config.yaml
num_hidden_layers: 11
hidden_size: 256
num_attention_heads: 2
num_key_value_heads: 2
head_dim: 128
intermediate_size: 1024
vocab_size: 4096
hidden_act: "squared_relu"
norm: "layernorm"
norm_place: "pre"
norm_eps: 1e-05
positions: "rope"
rope_theta: 10000.0
rope_fraction: 0.5
qk_norm: true
attn_scale: 0.107
bias: "all"
tie_word_embeddings: "early"
parallel_block: true
extras: ["some layers without attention", "local attention windows", "shifted keys", "gated attention", "capped logits"]
init: "uniform"
init_std_qkv: 0.0229
init_std_o: 0.00489
init_std_up: 0.0229
init_std_down: 0.00244
init_out_by_depth: true
optimizer: "adamw"
learning_rate: 0.00175
beta1: 0.95
beta2: 0.95
weight_decay: 0.048
lr_head: 0.0112
max_grad_norm: 2.0
warmup_steps: 351
schedule: "cos"
final_lr_fraction: 0.0
batch_tokens: [65536, 131072]
max_seq_len: 512
doc_mask: true
train_tokens: 632000000
max_steps: 6467
dataset: "wikipedia_en"
Each number is 500 + 50 x the weight over its row's rms, rounded and kept within 0 to 999. Layers, rows and columns count from 0. Numbers have three digits each. The size before them is the row's rms in percent of the matrix's.

# layer 6 attention value, 256x256, rms 0.0672, rows 186-255, columns 96-127
099:526554456511583433437579476433454474615561480472536531485537505455496560527491442468479482456527
082:559550454474565530427465483451486568406519481503422498489452414511550418524573425486502597496523
102:491484483633515468489518630519523368515539513480491492470589575415446566552481487525440446449413
116:498557481521498439481507565474453485550450484506521499495525497475342507447512495489474491483497
108:484532497490505468592456472445483527514619455505462537471479579477464454579454556459514559525517
098:537547419480548545494490533496456633479501487543519511495463506534498488491480568483511456524469
098:493449492541453486516596559514524422511547469509490514490585530433479570491518471502443484473432
095:458480440523432459562631480495618441500505500512493540541532516436444599498493527491352483468434
108:584517474499556511490395489493526521442421497513486451395482392541558497434571466536611560504517
104:615541510534620540445505555607464557545450532447528503541565473529450445413513450471496568512490
115:454562513431534553547516451574556507492410461536550472476603370523486472563509488483496508539505
098:491548432518358466539559436482513420531429551488493484613421575544516516558518499485421420493483
087:495490574493577443412404511564446565509513497492476450480495403551504447539575464547498499503448
100:536503508533459408434564523526461466566586502497482497496427644413498532489513428530478586434462
080:404508469481479563500545522459529501555409509483441537589404555538590511522519513487478431473377
108:594416477527532519405495537518528557548585534487443546316515566468537453495530478535532541540407
107:604531503570549456480474591512448503515417479484531512445584450444437521590532508482500591504546
093:514536503472538521516403449475436491424512491485482533416457464558473403482528517497548505538506
097:505551460383460502471463410552437485458510423479449460681501462524497536427566594484558501488595
099:496471472532491491479556526479445497536563505504515567497429507457464506388499485489460548552428
094:598514420476435530401412507535408411535452529498467438597577574496503467437491512474448494472565
100:478463478498401492413525489407532491483505602471515451468512440588607529452528495484485365548500
104:379390440519456510512496545457509529488537537495499476542498460465535522446483494519478416537504
086:487500488406470570434509500501483453487423537503447468603522600523497405458519536495505482479531
086:529461541500477533467552518586544415619512446500596491520532474468504536488441528490504549505501
109:491472452595608621603496429492541421572483524490510501548464571550427416533502518474496421487434
090:448568480573553448501464512578505561523470501499489447366507557561528459585518453533500460477458
116:427593509446450475507427499467461492479485414499481461508556467542558545526503564502488475509640
108:417471553428628491507499433503558487445505487472458481535431555545466560578498484528499530531484
098:546521431506447468573446496469409502512442494485578522519454567605432400527542569517568458491438
097:359497541490451508584560456413527448469560454515510553539436464513438482582369512452495458514472
101:488481403528501463580443506430446445551468480449522506505534568572513494537460579485556594571472
107:438616475484413521501482507543533455578467495479414526495537509450493477541449501489420384473525
092:544515515485595543482467448517518554500447516487492452469452448576542435439510445541503461501465
107:465522505452480541472443394541574595405477527495512417624483434527552482540516493450543539492678
105:567496531461462537479608489548542508550475509537529481549550483502548467516498505492487548517447
102:460515511469536482552497477490554448430426459428474535470487473554492487443420535498517536554552
097:440472419526520504452521487451572578529586506514445456564502468526481508461546496516453559457528
102:555438539495518541480503490504508585478425592556507459477521376549481499493504508519579509419465
102:558558499489517493378537467550437510565558601474506532421524490459485509475528490512519511379527
096:532567489519428553509439546524506489480480487518527508460499465489536487415533438524587585514529
112:504520444535511539473541527514465399645467467480514548337573544515450506482491512487460559541494
108:488518485510497447588458522565601451526444496481494468437512463491519545478489531497526493488429
101:358482550520515493479534498481590475505484476477444435525542460515592583544472510534396416489470
098:585499550569543465437518547503404468486461495540540455451573517451442538447518492524541664417454
093:413484544430543473363598505483484479548374484477542435606491549488471465458537511515558521466566
093:468523585525480489457508492452567483461566552513464480499533574346530537512493444470460459405477
112:458520520567447492521508618592498505507489465466540475443558558473481517455423512526439537503432
116:398553473450494556514500400568535468497426471497503452594498554541447465477517534478546466552488
102:494539524535465494462459462504594410495568553488496488487483542376431549538407505500491482487521
097:502480483563467470519588461505486490491494515475538550527475591448413503577522477435396506444490
119:614500449551479525408488557489448493492439536481533527555509567491446414448522461455487584546380
104:539525512501540420545462540432417487540564506492474478529528614444511622551541574485509482440463
101:461464539530492505491550480482588542482530540503555510521554537462528480542552513474436493539478
098:609534502514578542430366386504453441518436481498502478543501519562539447535471442502591480528481
118:524638517513545524502456440390559475519462470554483613433580452504508426463529457413506473558485
091:451435501528549469366503481458473462421549479545544432430488442524658471555504451502497374540554
081:463478502474585461544470526514496572535476530482479438546391407509572508515433438552506402477479
115:627448482535560494534537513523456398596551490492489539475530595432483521529549481554534509486480
106:516523490411521447551415403562458563520390494495592443498469438546386528509405465544583609455475
085:473469473470475484505500427545492484483518466441483493535418586497469503515449452488534476570585
118:449509555536598561461535487408531561522473436520515528508512529478575457516495554463529488557502
102:460503500564438482390440433537551463468441532524514479443541472487439500485454534439435541520463
092:513491464492593432438452467541422496466569516515471478461446472561543494570542503504504485475554
091:486482451468470550513512462432588634434502537505473521517498522534529436559479509450492386582437
089:516553529557555477542474498447535509464543522451468550521535498464442533608522475456425496517429
101:541389488524623569529561499494476509520540503455553554556368545566473480530524509551584516518432
111:448560508540554520565447501505536562453483469497450504468455504494536426428509542514522509513517
105:475555480529471478481424524447373555474503538511493426399597448529509536538611504473501453422454
120:541420499498475519543530589498561385477497519486488478620422558523489492524432604534454412529444
# layer 6 attention output (transposed), 256x256, rms 0.075, rows 186-255, columns 96-127
096:512490434550617602550511567485490458479442520503413516495475520468478471420466517507529444504537
076:534520489519467552493477484469435488521481483440470533620358467373528506411480542466466468522465
098:461539540525428461473499586536594492540507554521600454463510537492480577496413464508522447394491
107:410593513496418474504435531570515416460490451528457469507480473536539532442430462478505428371446
108:508488457466473413550387469553498520520453524454447508534486498517520510540537485503460458528493
088:528481433557512563437474556456446469505479495437528519601482469465458492452476467430569503577542
096:443474559444515421476545407514478574472480522529575542535509437473561513467476426498529508561458
087:431439586505510477456559434421484495372461413507504537446552421463555499527425462476505489572506
101:512539499458390505475507576477490516530535566486535531533529465465468486428460487521457520363531
097:507611462492503567477438467471520475513548414557435517519479548516573483496431487461574509504522
120:433470477500540504439446582492358497553508559536509564473442459507694455456457490417484599482552
090:494475521425528441577526511457543451453463448406408478434494578572487552560610507530517469487516
084:499545564466478447485493591563580532544504536486528443502493523478557518445429482500517556360505
103:505541546526405575458567574497578495518435483467448460485433622466502476487511450530473483594511
068:518523528420474493480477540502611417485499521395543496497413588552429609503497510534516436476493
101:526513513422477560527467452518525484577498560488551478535458580533592507503419469593424517540418
102:552497529455561525451413424488502527536603512498444535466492511477431400489389458485497464638588
075:584515422592478424603400450455570415536533438566525499584513458455507502527510509556480490529564
073:486440449544433370523518453460428488457524484486441492426598520556498417459547552486464473556562
095:561539525424491447475441487557549496494418441496500498602530478479462493401438412495516536544484
082:459481474433474446552442470484417399501534536435424510449504588546545510450487566508489480502501
100:457527541478606472493582515539444481500461418499506488538360418443514498471539483550477504463469
104:507511461531518501534498456472501416479497537490428498505506555526479623590558452504462479387392
082:570449546522539459551471328424535449506550479482508469447537487454470549533457451556552492559465
081:509460536408559552405499542546467561519446516497535594480573582531545404408398500480499516514513
100:509531463583530509552374473450495551486481450505511466575474396537529632554525508468537548427507
078:534499370524505630485525612558548540547447530458586501490426552565502526536528484501467540543470
114:508457553542451463429478576602475410516509473581430506469528598397478381451571497491470473467499
101:547506440538521526382478543505574530536487462443504511480519429498423498626498467474556519560498
077:488543466547557477581470557483450513465485418540427425475517515592586483536568508495463481500577
093:449476493501543476461509500537419538489446503501567520394491420502528557571532510403427482471520
101:545499458571466442565429441439529481417511547518473493491433537512422490490488531551537459577494
111:497482501447480478573444481527463508496528516481531482444503617548495533513580511491490414539459
090:545506519470482538464490564537546536576465520500544491555468464418542460440427525506446617448543
101:488515523524523501529576501520503514473599533498513460414480450496494510535547517548490517410441
096:505496514458580499490503426476495542474439481527562490558428499556482441486542575479488537593487
104:521432490509437523417513559495474454489470528485438494492582469496435411465439485428510488602548
082:447522569535499462527517423535463510493560505425527480548446406485415539407458471538509506513459
102:523489462457528484486491447474476569493477533431637465463480459550491580524500502521430518461509
102:417576419527472585496468504518433413541520509518561536452543544580605493514464463552445478533467
098:512506482485455514471489541478430423528499544540478603557561476505484451396451488472507486416491
112:522467441572519515612410425515493537539433490564466451623480433399541446475502545513424535585477
110:475511604419522523514485540551440608470561355492369510523594488569400422491544456478536462524508
070:517485538445503515490532586544558507489498558399509478503482543504405518469467509539504519449489
100:522452447520477536469570521488487553531447599483641513482512488519468456401341491524511516567569
083:508481485451517623503514501493589530544457553518461546381570531512458452523382480481474487626573
080:517498510531466503458536525518563496519515604421570563423436545470415604480439488548529425554456
110:505407571468534470513537478523653500573509411617495515481563646508459501479543497491531539440457
110:511447536522519479601481522491526462484510540576452447406482534503551510408421447512504495454500
101:511549486543427430556488536478585431524552484469458526519440541474475594525530516625469457440471
091:469460463507520524520492391479452532467494424429467559431528473555514544605568475458519476597539
113:524562452439578583471494472501555522495476479513570564449533448487534483457385533459552431595576
105:502415606490541426518592525546528501482464442493566487575508521561455545531567558529514565471541
099:448526487521540563515493547449453467548454501470566554514463547607540560509439530494432551472506
094:542523462598524514522422531431559478516477529561407575528398509418538481539504559521504497566628
111:532518452532439419556512562483470432446445492578581509535552509429550431435473547524466459506608
092:502487499485484438491552585562531507592481528519497489560561560443498450508501565557463572432534
063:557555505432473542483483542534602512484524543394515473557386524492434587515519501549476558434443
109:445559496463466460535445527547563576541465528516436494628536472584479549562522553456424534405497
106:518572548599540646496546507460523523519566555477427514388514465507530530531445416521504593483458
085:493613522501515489493492474534482458513527422491427576503428447464510511532535435500556473467403
097:479439531465552518401471512583544447556515567551618499596520476461473479466468567476535553535543
102:452471466494506471497469518523476494531556504480580499425551497496499504401383441538524475511491
084:499536504548502575509598601516551550494509543492615424532453460478594462476461499534567578533533
082:489482472417533408492450426487515546428546538395578469501431392528527606528540483517512452577368
067:464534544444510483517506467568531590470533514442542518481429408583418601569462527515540476524484
100:514492448628498554497457526411598464522512464462466480529497483521464585582542515511564464532480
098:485535511499367489545548508526545520507525445597467437562547508490398497538607485486463521408481
104:444452563509474507527486607528464449544503590520567428464502556446591521490495432511492448400545
118:477461486477489529480510531420510594468481521475477459499465504578497548533540500460501542604485
# layer 6 MLP up, 1024x256, rms 0.0972, rows 0-135, columns 96-127
073:423465523543505495415525547450540433487481497545491433486531409549569529504477462473580420518511
105:543552543412523453436458512482465588512538597444452513499425589462624519526535473474455501456442
101:597598464505506455499502498519488549518583566482448455537507502460522541593440473535486476490429
089:502522581558461536508504431512447511489500456464452486540426509509544508550521521468530539425468
092:397442643505495436569570551469495522495514452511482409556513484551601443461511494580458503442562
109:507497419302459477451613504569538595473513542497504453489507481575507388504509450514488509438494
096:509565556511508499452441416483534621407557568548435594487509448532521472436476498450540460518533
099:511468532394443517454527467656520439528532480531427410575404581554514546450504433432505571473556
100:447439444470552474565523547431453462472562607541569530541504515504565455514550523446588529484539
108:528575495405491433488456520524459466515537510513513582530482429552400502530468478513475489477559
108:467529547510634445474468463582432592596579500482498442522480499577529500499469514417522539496411
107:455547556504499468539507521475458509425441508542552594509402410544436420488468404491480462444450
102:440526573543588508599579540458520521499444550504556534476512542541577541466506426537468534450532
098:590383498557535417442472499445455546460458479534585474536514501458427521504539569509498519512564
110:524446376491444457487479523498412550496556602497562524496424522563494503454486527526507429471398
099:462490608428494441415476497602413473556521515519604517516422593604504541486505549490526467502542
112:516565549454570338430483562450476603454449469612461417435476501590521447498464445488535457459480
120:467528441508474474440529421471421517448565559484550447501407520495540473461572458513501512366400
091:514575492527473551480475466529489542470432516498451574482394448558580474502477538493525608436511
109:563491468580489460548507516529471513444451548415508454501435397507611520493512509477551582471467
101:501485480447459485499529527479532415589534522515445423568470519537476480472465578543556555505499
101:495499512535532485580579594463442491473532536527532578463480514544528593546497537491543533515595
091:490524549531581487502516446515500484525526539466551402517554506541506483507454427451543483488569
105:534550507555597531516446431522440591460455486522460469498578441491481505469481582508536520526437
092:526520468548404519417494504527456492539423538531515541428451474430556441496495521544463592499407
089:539526450467469474590471414525410532525478463565473495557489397546516500507561464506524454470503
108:473484484454592441528539516554499611484617529510594510537583429560472518557525519543585520524528
082:445531463523450530493471449522501455578406498503552461558494520481550567442439530455548507494545
099:565471590530562512594560452533499599507493583457616478443515438563489372515437420495450565470424
109:458581469457432442446459460602491586542485608486561502561443426507572516470454520497525456461522
091:586531529490454527483548601638508494445378570489444496531490442501499385475479530546479573498563
103:468538489497537510532424571548499541550515572496605509523487548541502326460560463489522461424451
092:480535541549477539514553516443472503497499476539482491577447460488520473493527449490480575370551
106:574546618497483508529476468548442471466352446518545495495547485561555491508426565616599586443506
115:465513561496469461394522452419426493416473659532571519473497531515528477491511577464546558384598
107:544552553445580429558433505557439411491536487559513548594533461531475545483468463529514470487557
090:569513481550504539397416554519531531402419636477464560633469482543509461521472477447513490397494
095:523579509428440534491462421446442521542472476526649530569543415503510403494519516519499611472552
100:493466475398488459473577445481456571491550460520571450521520447463484573558516518468517583467482
108:572556457425526458448590583437528408487633428436476465533562512523483492495438431541492540514475
100:499577484469457567477529421519479490438475462458492464510479539582509569534511545427530564526481
084:463536546483400520528495509588455529532526456526541490462483535527380526473485481428522542525447
099:526454531491486507553495454483551530503544549508510446619449459437460526438548521429498524353463
087:471532510489410495414436591567561561459464480466605406459456410476477473470431566518576498505541
097:550534563506534440488480491492507515592543438510452571475509438567580513475512454493432555517491
113:489541463409572487558527449521496523460520495422539506527403422563578461535515465461432513519540
116:467549508470526487499527540517421540463514505487454522486513466501583550498473479486500582511540
087:558479444499465540479559550531490495430476532545485614514476453493480456471496307534465490452498
096:572522510400650504422495582550484526494522579464475469592484466615415476544440486465459464555504
091:499477523420438473495545481536476544516542484550453480571511495567554417561404515523498577464582
101:500516574485426543521511357469536499402590489578558475521470458509545412384497462538468494519483
101:458456531511491446451482434586545505535556470469601527477473462478480501509439462448528506467506
087:549535477482573499412529536552473484411482558515598431629431454556472550506560482442415500499473
085:554497501539441493405561552506525447562411539506521458569520557515426446460567490442535587406497
112:469514498441499526477527548581480532590438524512517474517503373571500491570465525500471476439552
106:600520498504558455583479512535521431554564513488586530507534528502515528518366430513530454494542
097:522515489456528513456486481452498509485608508437559546477421471581593493438470552474491489487545
109:437504478547484428546544598510481492500550487485564491417498437588562476480496536412440495496471
104:565632566464452425448578483431480455440495437556451505537535562592642459453434477535438589420422
108:446597433460552524569460479511455555477462542556599516469444490532579441468433398362521447487486
097:458463552540559491542545526413462505490524544450470471581501496491445511552452427396514498497489
086:601466499436523450519453464519488492471409425457477493592568529486474522445567459423593456508426
093:465567506499436482461470520542522504484530554467556560512458566487442565523530574423441509483527
100:553557553601551481530566499444503472476545535529479520478485507501527485426512535483501493506444
082:578439526514458560538487485485515512484517529512388495419512522471532457616464427411521535566539
101:462546620449542487516476555466456537521449442508512512428435489475511382476509565473446475402468
097:489475532502557493426488487458515542466516539443611457590451506549494547500418592551512548480536
092:501521399467474552556449447546484562597496400483493481524472503482454533463437531554467496510495
098:451592495473514364513559423617571545436450517515537449533552460474584449429495461441502523512361
090:592517467614471524536550514546491469516426548425554486571379535460500521559524546531578516498540
092:541610569517419491486481447422402544496539558504446534608516457559465338475570560495412573481475
111:541540529464462488534442486475480458432528536451573484515379521526542507522504449507538509373495
085:481633497467476503513485407528472518510527496382570500560466455543548469555566420457512473533592
108:479539504557509440399549556511457491445516541543587485559553418535531426492457475498458480403484
100:559660457504525530457521523555433455487380518458541570525452498521509554609476599447533439476511
100:463505414515384484449479396459504445538562458503556485513436504554502444486468501497467545477568
102:473621512548468522480526495488533547426400562558511449455559531441460507484494523503434518443472
094:492477468397539510520538501594483544457584539467483608493540521464586544600425457533501475467484
109:478561520512412487439550535577430617496439423501553441609466583547375510458435439527507551473431
088:440535434523479480472558542471484519458482506469415498561534549473505365479608588447460471467498
102:484505456426575492494472556515514575459509470446580452498516534469555519531475576540532483415526
095:580543541457485482531467457468440529428532511493642507538462558472526494433534437492476513531494
099:477518549508486547505461569423499607458436509495575444533471491532539480453481490533546482537504
103:422603513465501375461528510455451502528507564511581489486526518468589519538459508418578547494476
098:488543639505495460590446473460402478444594483530475518574457493588497544482421511432523485461564
094:531566539544519463583474442446419603492521501502550606576500498558618484513564456437573516508541
101:517549507445565525465522497489497512484536585451565568460541523639563487463535433450465494505495
107:583552523454458487532467354474478594561459559527536473481469448469518526411513416528477596462438
089:520471463466558575394491512511443526492524550475595421499440462454504457482468529494557546491548
107:563477541492499419509486513505491571513550466502433492490574501519460519502459432447401541505495
105:498556419474533567554520588438550547536454467446528494480469452567498533461493375529489524433555
108:372468498475498480490533579522498528434500473466542405561544578572504479482523498544599512409506
093:551510403501436462596541405442529544497435477531528519605498611486425550496559449515537484420443
101:462538449425491479464435570517530592463524527458555412518538531545444472532460417493520482500534
093:509491526506488440534498491524508547539467459592525448634438396469475487584441454453475480462561
099:548474489505460446445615481507493441508491478512507460606415447453569460503566427517451458522498
112:451535563538569394491604520495402510522498554419451550515487478489455480528555547497489481443421
100:514513509457502472488531557470473498517511572472581477563452604546470362502583537509508485417442
100:475584421519521450488505528502455530468557445536399496481488450529481521489508389467396544499468
104:443553500527521449493441417492448548528441573485518570487555498490513503555491548515451570493557
112:506481483467553514650431574457486519535586548509603385512511469495537481459551516532493487442466
092:503467459452501444482476530509451519462485540505465390548457518590572519529475455490482581515579
105:542494505528664407501531480632451507453498507498487476548490510546567562522483468589446510462579
101:580548477504519439530505439459374508379592557484465445599498498563533480390498547525429578437465
107:445485569436477498498557390473496568500440512461569536484461511557526586525575541476461546518465
099:603504478463491455517467479487430448497521519477495534488438495521519521444483556494400464499468
097:448575459489424493412447438431476535490415480545493560490511514481467460487577488481409559414427
090:505466549512507454516528517613521460526474537530477488482504402453522444435449446610564596458507
117:471419569464511502443447500539450504468547554539520450549464411624577473499513453482603567485520
092:535485554547511525451475544537423399570518490538475491455555519458486425529418535429455539487439
108:432547474514456520490465499524533535513429486514621472493558542492465438505449530532595529474394
104:603550531486556554511553494526450569497416474500527433525510477514491454423509525521581625433482
108:440436491460456467441560481533425494471495492530570530490492520482558408525436469556562510449458
105:469509590521568511493520570538511513500407462404537561602410550606498527501420479471574506404509
099:535515587430451471518475526579481476517511450537447534634523528508400515502380449418531536463548
095:523515464507480452531540474442468529436455507553539547434533536546603501468527525514532586466511
085:504505572575530504601464482458458539497478429478503494546475445535543453430440583576541496526593
103:604524526599428465461509534589402465466466530468518551575465469528421407496501452531430464429476
102:546552519456398428470554494444458454514439567445496495485532462506459460546590516530553515431517
099:446570557434458498503443507515526552495404495501561480533439431522501449490541530550533536432526
102:477466468566531533511524477492460537419447445546552444450558460517489454489536570425522542453508
099:526469462452567383490555507460448496456574504507525495582432502556528406484504480414616588418503
108:514524562430593442524483492551502615472568516494561423464435523482530570540406476417542463533530
114:606455625509534449482535529492519532440474477436555607565469428521533426446492456536475531471476
100:463489484452437526519500504474470571462495464503576417546550451453528505574479517449463445434501
097:593650481523504436539511527441469490428512573501497522559511494546530496517532529495509531511544
109:541536518549550485505573568483508541483485532468550608514367621450463539502526509459531432445477
103:523534483383550510491467495566490560487492435487438487566418292500420458515532532499523475508509
106:493499514492509411548499450548422568549505497508480471511515472582531534383524542541458533451486
099:437474543448599468428530509477495481478566540462521458525479503534502546540475547528531543501597
105:457464542496535489418457436483469504395446455612488453482489457559464492415476467543523604516502
100:394461381506469467482499538525467462496457599468504517539502439453479491441549511510443519485559
085:488563536496555540517534509470552467461494590417514487461501531547520416547549473486583549499551
097:543525546474469501531492550532499487447514587486508487589480557526550573517503577503387382459432
104:495496603516425459528513475511560499477536509618490523548511439447422534512512573501584522363539
104:509509506471585413424550474485539573457465529420515487454399474492507453429444470519566489528507
# layer 6 MLP down (transposed), 1024x256, rms 0.0795, rows 0-134, columns 96-127
080:489548457481599512525482494521520577538489469493531534590521521526519500519582582409450525512548
099:570584469444520511546414520546453580536500514410450463502468583552470546594507434493508488481523
098:527469521549540503474469489406493505498451591487464531500510446475416500545540551403491490544596
093:550480514477538445510447535540502503400556546442526488539459530532472380451417440467501531585528
085:513523477534488513468502536497510472546551472498531546610507550474484591533456501465561440531481
117:525561463524549371529506527501573486449509520471489459490513448550437495544423468470455446569574
097:499472545440562575475497534530455427490495564475472342537520452441496498525548570513434482424515
091:504472487554458471502536425469471557432432445447515520501505510406419468544451524519541554536456
102:503579425546571517537470441538527449555497436447510522500595486450513461487481553528565523508507
108:503454425482484434549568484406513478537537509516565493564559488404538497510545489453516544506559
103:529430602467538554523515507541440545581409503438484515460478469514535449565516480458523468463505
109:488505416467523505518530536431514577364560409490528433579511513503543562489493553417499598471461
099:499489497401587388537406470517455498488469493486525594550523517535445527533430516498454509488514
095:486536508478583482510474485622512489468562520616498502482446463531472495459547444458623415465504
110:529507491512559459519440557552415373498454397439574465479539555549435423505508537490470534594534
100:540465517501448462569444459469535498401578519484456547545593553553615490372459489518533388480457
117:438521497502457510560494497447516486539523506405463537518501565496449550570493524507494486581481
125:600525464518506553460480427480432502554538528451447523454434544488432642530536483548421468522496
066:524395531455521449526558483508513532544551486467517455503558550402458514472476486490445402544562
111:515539486539409482570507553546539487567422452462595485522570383560495451514481385431436453469505
103:478450454496459484559415484547566554441508436438574470447486441464591590469578459539495585523462
103:489552449462525497503503515543513597495576420439520567451562542458437523447451458529473442538525
096:590589471507371550500421480510478500482521483546532467583418525489537507416519595404462540496550
109:511569346547501545519430521464506487442499514515585522510446545593581435465490540474463429515542
093:484524541483480457543472497503498511490505433512514592409474501494396559508611607452504521476475
088:528487489490506492471447589534539518462615494476496495574442530500493582429491534531517544400489
107:395466548588534401486520549570622438473412476544477449573508639518463429438437525517496486543500
087:500506477414529406489576513445514469576570531496382482499491583426512424507587515441370544517486
093:568465507419536484556501460569444466536497597477543677514477544415511412521462585498501470469469
120:509438579572432419469545485415528445563452521566449501558499492408477491530504555518501516545572
099:554536478518460527479459494554442568526452507464466501538555505536444479481433441515489399575494
099:424414547480536595486512443460509480508492448427530568526475468450543549525535424439529544465457
088:428497425515474448518450390493553504515513507502513498350578472473490530458481542561559380559463
110:409516496485473518513568530501548444497567551454458521453545423523447445460565540483418514481581
119:442539474479548436514465559531527470524501508520444531394491574484437423469386475474654536540433
101:554485519470470507544511390557390404482507503488496401521527538475541473497482526457530435414473
079:456542487537511591589446518526468503605548574563507568471495549488469471548518530521487478573590
098:539443496496451430532458497568476514592404571520494455575438412503525563542514471456479526515541
105:604584486500534577529455479514511501524560492504503558505432531603506555460468523559521478472438
107:528478526532550486483487522523467535588419507509611402486496586499590525455507544524563499565544
100:477491546438493362509395549484622452505421465543506477353584511404510439501414504649575536575485
088:544559568433526481478498541474520594462447477392642397579492484538513509508497551517614440510448
103:509445424468552469512509478551472454509489464551468511509515613448471453491434511516444546511549
086:542517469557557535629566426534500579483533572511417547624461504529440479438509432563501572407597
094:408585428398504499504403468545468485467430507441420469494538475489544504528510517381461522563549
109:442543473432506443535477432458517564506475492384407499499538511461471451421468450454478462497550
118:480498571466430466479469465505482505436500489520517424558519458442492555560506504525536500501555
079:474506575470489470413370500477452527637494497485460497436566529436485503517545511451504521495510
095:532515463511426567445450427577494516517481485435534518474396504490574517507507521507430544429440
090:484464485515523466521472439512501481510463536455528503482521445510515420439494509572559527562566
100:440554499532510596537496555422485473528435516520558501485618553561470501509523581564483441441511
103:427542487484548562508569514465538442458581443443494539402501506451517495572521526519463461451549
096:526527444430432552441507491508446622453476546451449621554481555534477587581519411416509542486588
088:441505491472495481553471529492434477375531478480413552446452456556502554556484482524568451471478
115:379546584443450524550594464522502517435466455507462537477557502548493492475572518586528511417443
103:460499543558478483524457579442467491625506595535523425587457534516477506537397498518548490489475
100:569540504401414465519551538553566596426492479505550490476577448535553507525490538493558458469520
099:434432490536535429502342482445453619583474526473577541454508460544438432511489601492492542484522
108:527553522476423476561375451412461445501470498534558556432613559458499486501545462593454529412546
113:437521567477515548523510471489533557544438575577503497550611459568508492552489482443523531397449
078:504495601459502442524448513480499451487479500451495490524541546476519502478479447547466417466480
081:503535556535562535490484567436443510466555587487580615471465454405532503577459468447496534475452
091:527475480519500557487573533405552568496517452437455486390505489480558483420499531612459552509504
106:490526476491518509465545543482574509474490439602514524526439587496479541470487533456521520533448
076:456508462513526420517498419463587489549555466502545461460501438422479561481464507490530531446471
104:530501440443487421520450513433522487500407549495523500568525463311553477476522452536501501511423
097:434509568494499556562583450491414458464456409601510546487554497469554525465546508382527506509521
084:533445467543544472467585583496497440518523565488431399550469433463465556520464544437528545467481
099:560386524466470539580432644479524544565478562592537556508495501500544539457529430521545578541530
080:570394532477509523408475529511488429543558504547495600490544452430501560494515521400461495533469
085:423435452443540465521555435478481388501538497461553542452527536554420556575524524479490522486464
109:423545462551515581479526528483399492517583427474446532510464471576474459558460568419601448408468
077:485427506507441530487550527526553494487485507594497488418563510577496509504553530506520517385492
120:412557480470537519431515546459422598463436525525449440537471501484519456483488545475519482436502
099:533511542468577444550514440444486534522531439562513496524445479464431531416480502466559569481476
095:485490458489566456567496525564575533451518424462477429585574596525534483522515538521522400536524
107:441535474614508539496492482535584522595456568521443485454475432485492506485534531487475449512512
081:526521485463457547545401444396467584512508502516543469460507561422534512528517511506404521409524
116:492456466532438509529495538525450530477512473511471510558533475552390439587452559542559476386640
091:605556517479484563487466458479411486525518489528501545450464542504394549483443465473514518500526
098:436481598510495448585468494523496398534467543495542552561615453479513446501472467436510509502519
093:579442568503552527582553579485426425539503556545450439479508485483392516500464471476478447549623
092:593424455530568445533517485528470479544461444540492537451628554505508516550461463447494520418582
109:538450534529485598513454537589471513491552450479504535464508415524526553526457450547512510602531
102:517535425521508419498491471529560493538480515461475490426534503599494419526513546447481467425445
098:468519416467530515483421515540512502466464506511518449488522528510476427533503482476434482471534
092:527444454542528475580580512473426465441500467456454584512484533444445478502580481495490391479479
101:578530549519452553474448410478587576511508531520493466471465526460560580523493462548482513456497
084:403555503544445521585500550494499536550488492508471555457546485611490542523479489501616524502493
107:478392549485413453424513506604454476487507464502494534571477517548555538541519473574479548442459
107:471539475539524485426534483406463533447546499441517455542572549518534508505453554534470510512531
114:550495451545487603492561431461497528446528552479543478533494534507557518407468438502509470530563
092:519587479449500566495490569600541546466502571574452518510572599473541417431556464498479401458549
108:522460428555531575480490475462523502547526549481495518555482531509440377500583596557480511478438
086:560553453465605438454461429520468659443510535493487429451551497555394452393504514455516577500563
094:460501468543525451405461377434585566563440429503495463481537480466625384458529502479533450582535
115:441525508534492572426543476447525436467531582522499464425418480494402549491489452601403483512471
100:452486465484474512558557413483412580509454503479501578475527458565501553494463460499536483472598
095:542566485360384507487485487596484551491527529621507494639517435518489549586461428519365513565467
103:498631531605466514616470440586505529528411531472452456547519566469483553459430468500497472554550
114:507549562500498419445520426427599460455456530480475565511454445525447543503458347479548482539542
100:463472511571441440528449503527624430469544473447487448452507477451464411430486520516593562485512
113:538455558606518571509478480554415574559544536423528539516537525539483471507495475560421440434533
102:464437557476530542423513391575554521519544575561544504539515442533486495613418517479523497418533
110:516487615519413548508493467491436546494509609504545509435419527530405501582500490468453518496472
087:475372429440468387535559529588529454553524466518539446424476520472510513547495390499507481489512
099:457465429460492517540563492563571520531456472450542464456585384579428461507452586598525522485563
083:595530509519533534468509576571422565566469453494476537507562541516511545573537457452550536506572
117:451502498394458544620511523497528515559443463549468486486437490388458441592501539474538468473492
094:546498645487474496529399570437402474541468473451479458450508570467535411504432551514493492478505
109:527607485598589549561524460526390558476568526457535484472472447526476571517496504460433389474552
107:494434441518439462553590485522450479490496520563511503472454529441494456506404479432464462542485
113:526493568511540480480539516450538562412540497405579537520437514426490495471444451574480489470461
091:526477508457557498532506355572531562529560539541512572439529503457554457438467510593480583476490
100:436502523518519507626536429387610430450451472471552506479474388548531565441529532490592432512495
105:480490468522490508479493479511588548556516352579515516519463495492445591517483546450479464476402
085:467479467478478596466555448562537536570500504516452595549482522510451537522586522514421544492422
109:551508530464523499534520451396635585580483457502492461477502406457532497481468515514433430478546
110:402521419483546532516640453616457496448540466511492418510515544566501423459469572477551530564479
101:577507442510592443492577502467447507640525469514512544559462521443400522438512503530427536491537
112:534540524550467460481485472515391587496484516439509450626406505393526526463431487525552554397489
107:552458475488515497581442507407485436451575485484542463444508483556549544526606598448521460470497
112:421539480467543481585471449451484452576482458538519497579464543450532538542451585538512483476546
107:543541570404467460524511489502487582603482550506456485459504580495494485484549478534537506473465
102:542529455521704382537494442600564521514494556508513528482535498516534447544487545549397515564513
096:484422515511523569455514537519436446528556516502513448580419577501499595456476490492563518469546
108:570502450560496494504497497415461550356472392504499428549422503499571542409463533473482526588516
098:479574575496557524505515544484509418518536514503622591444452589452456470481449505407522432467461
109:570480485443431490480470382508486552470503557475579515557394515530523506560415471509579561392575
104:563595463497510472547501477552517514575528568459417525478444561398437570528488466464438555479410
104:578430519528410530519456467408519616507540508532447419591509595514517456426506566495461505504481
094:535458455471554548401522526541518500484570590469563455467473539532511462527480422467460558447465
079:554481610468501507493491615492403509513494459492515507485568497445494529531508508496443475455494
084:441461478530516603541450435589494596523457445573515483529444412519475489511506528433571614585458
107:500626467508523563473443467548578478450437455414483564460600491489539511494534458566512451593486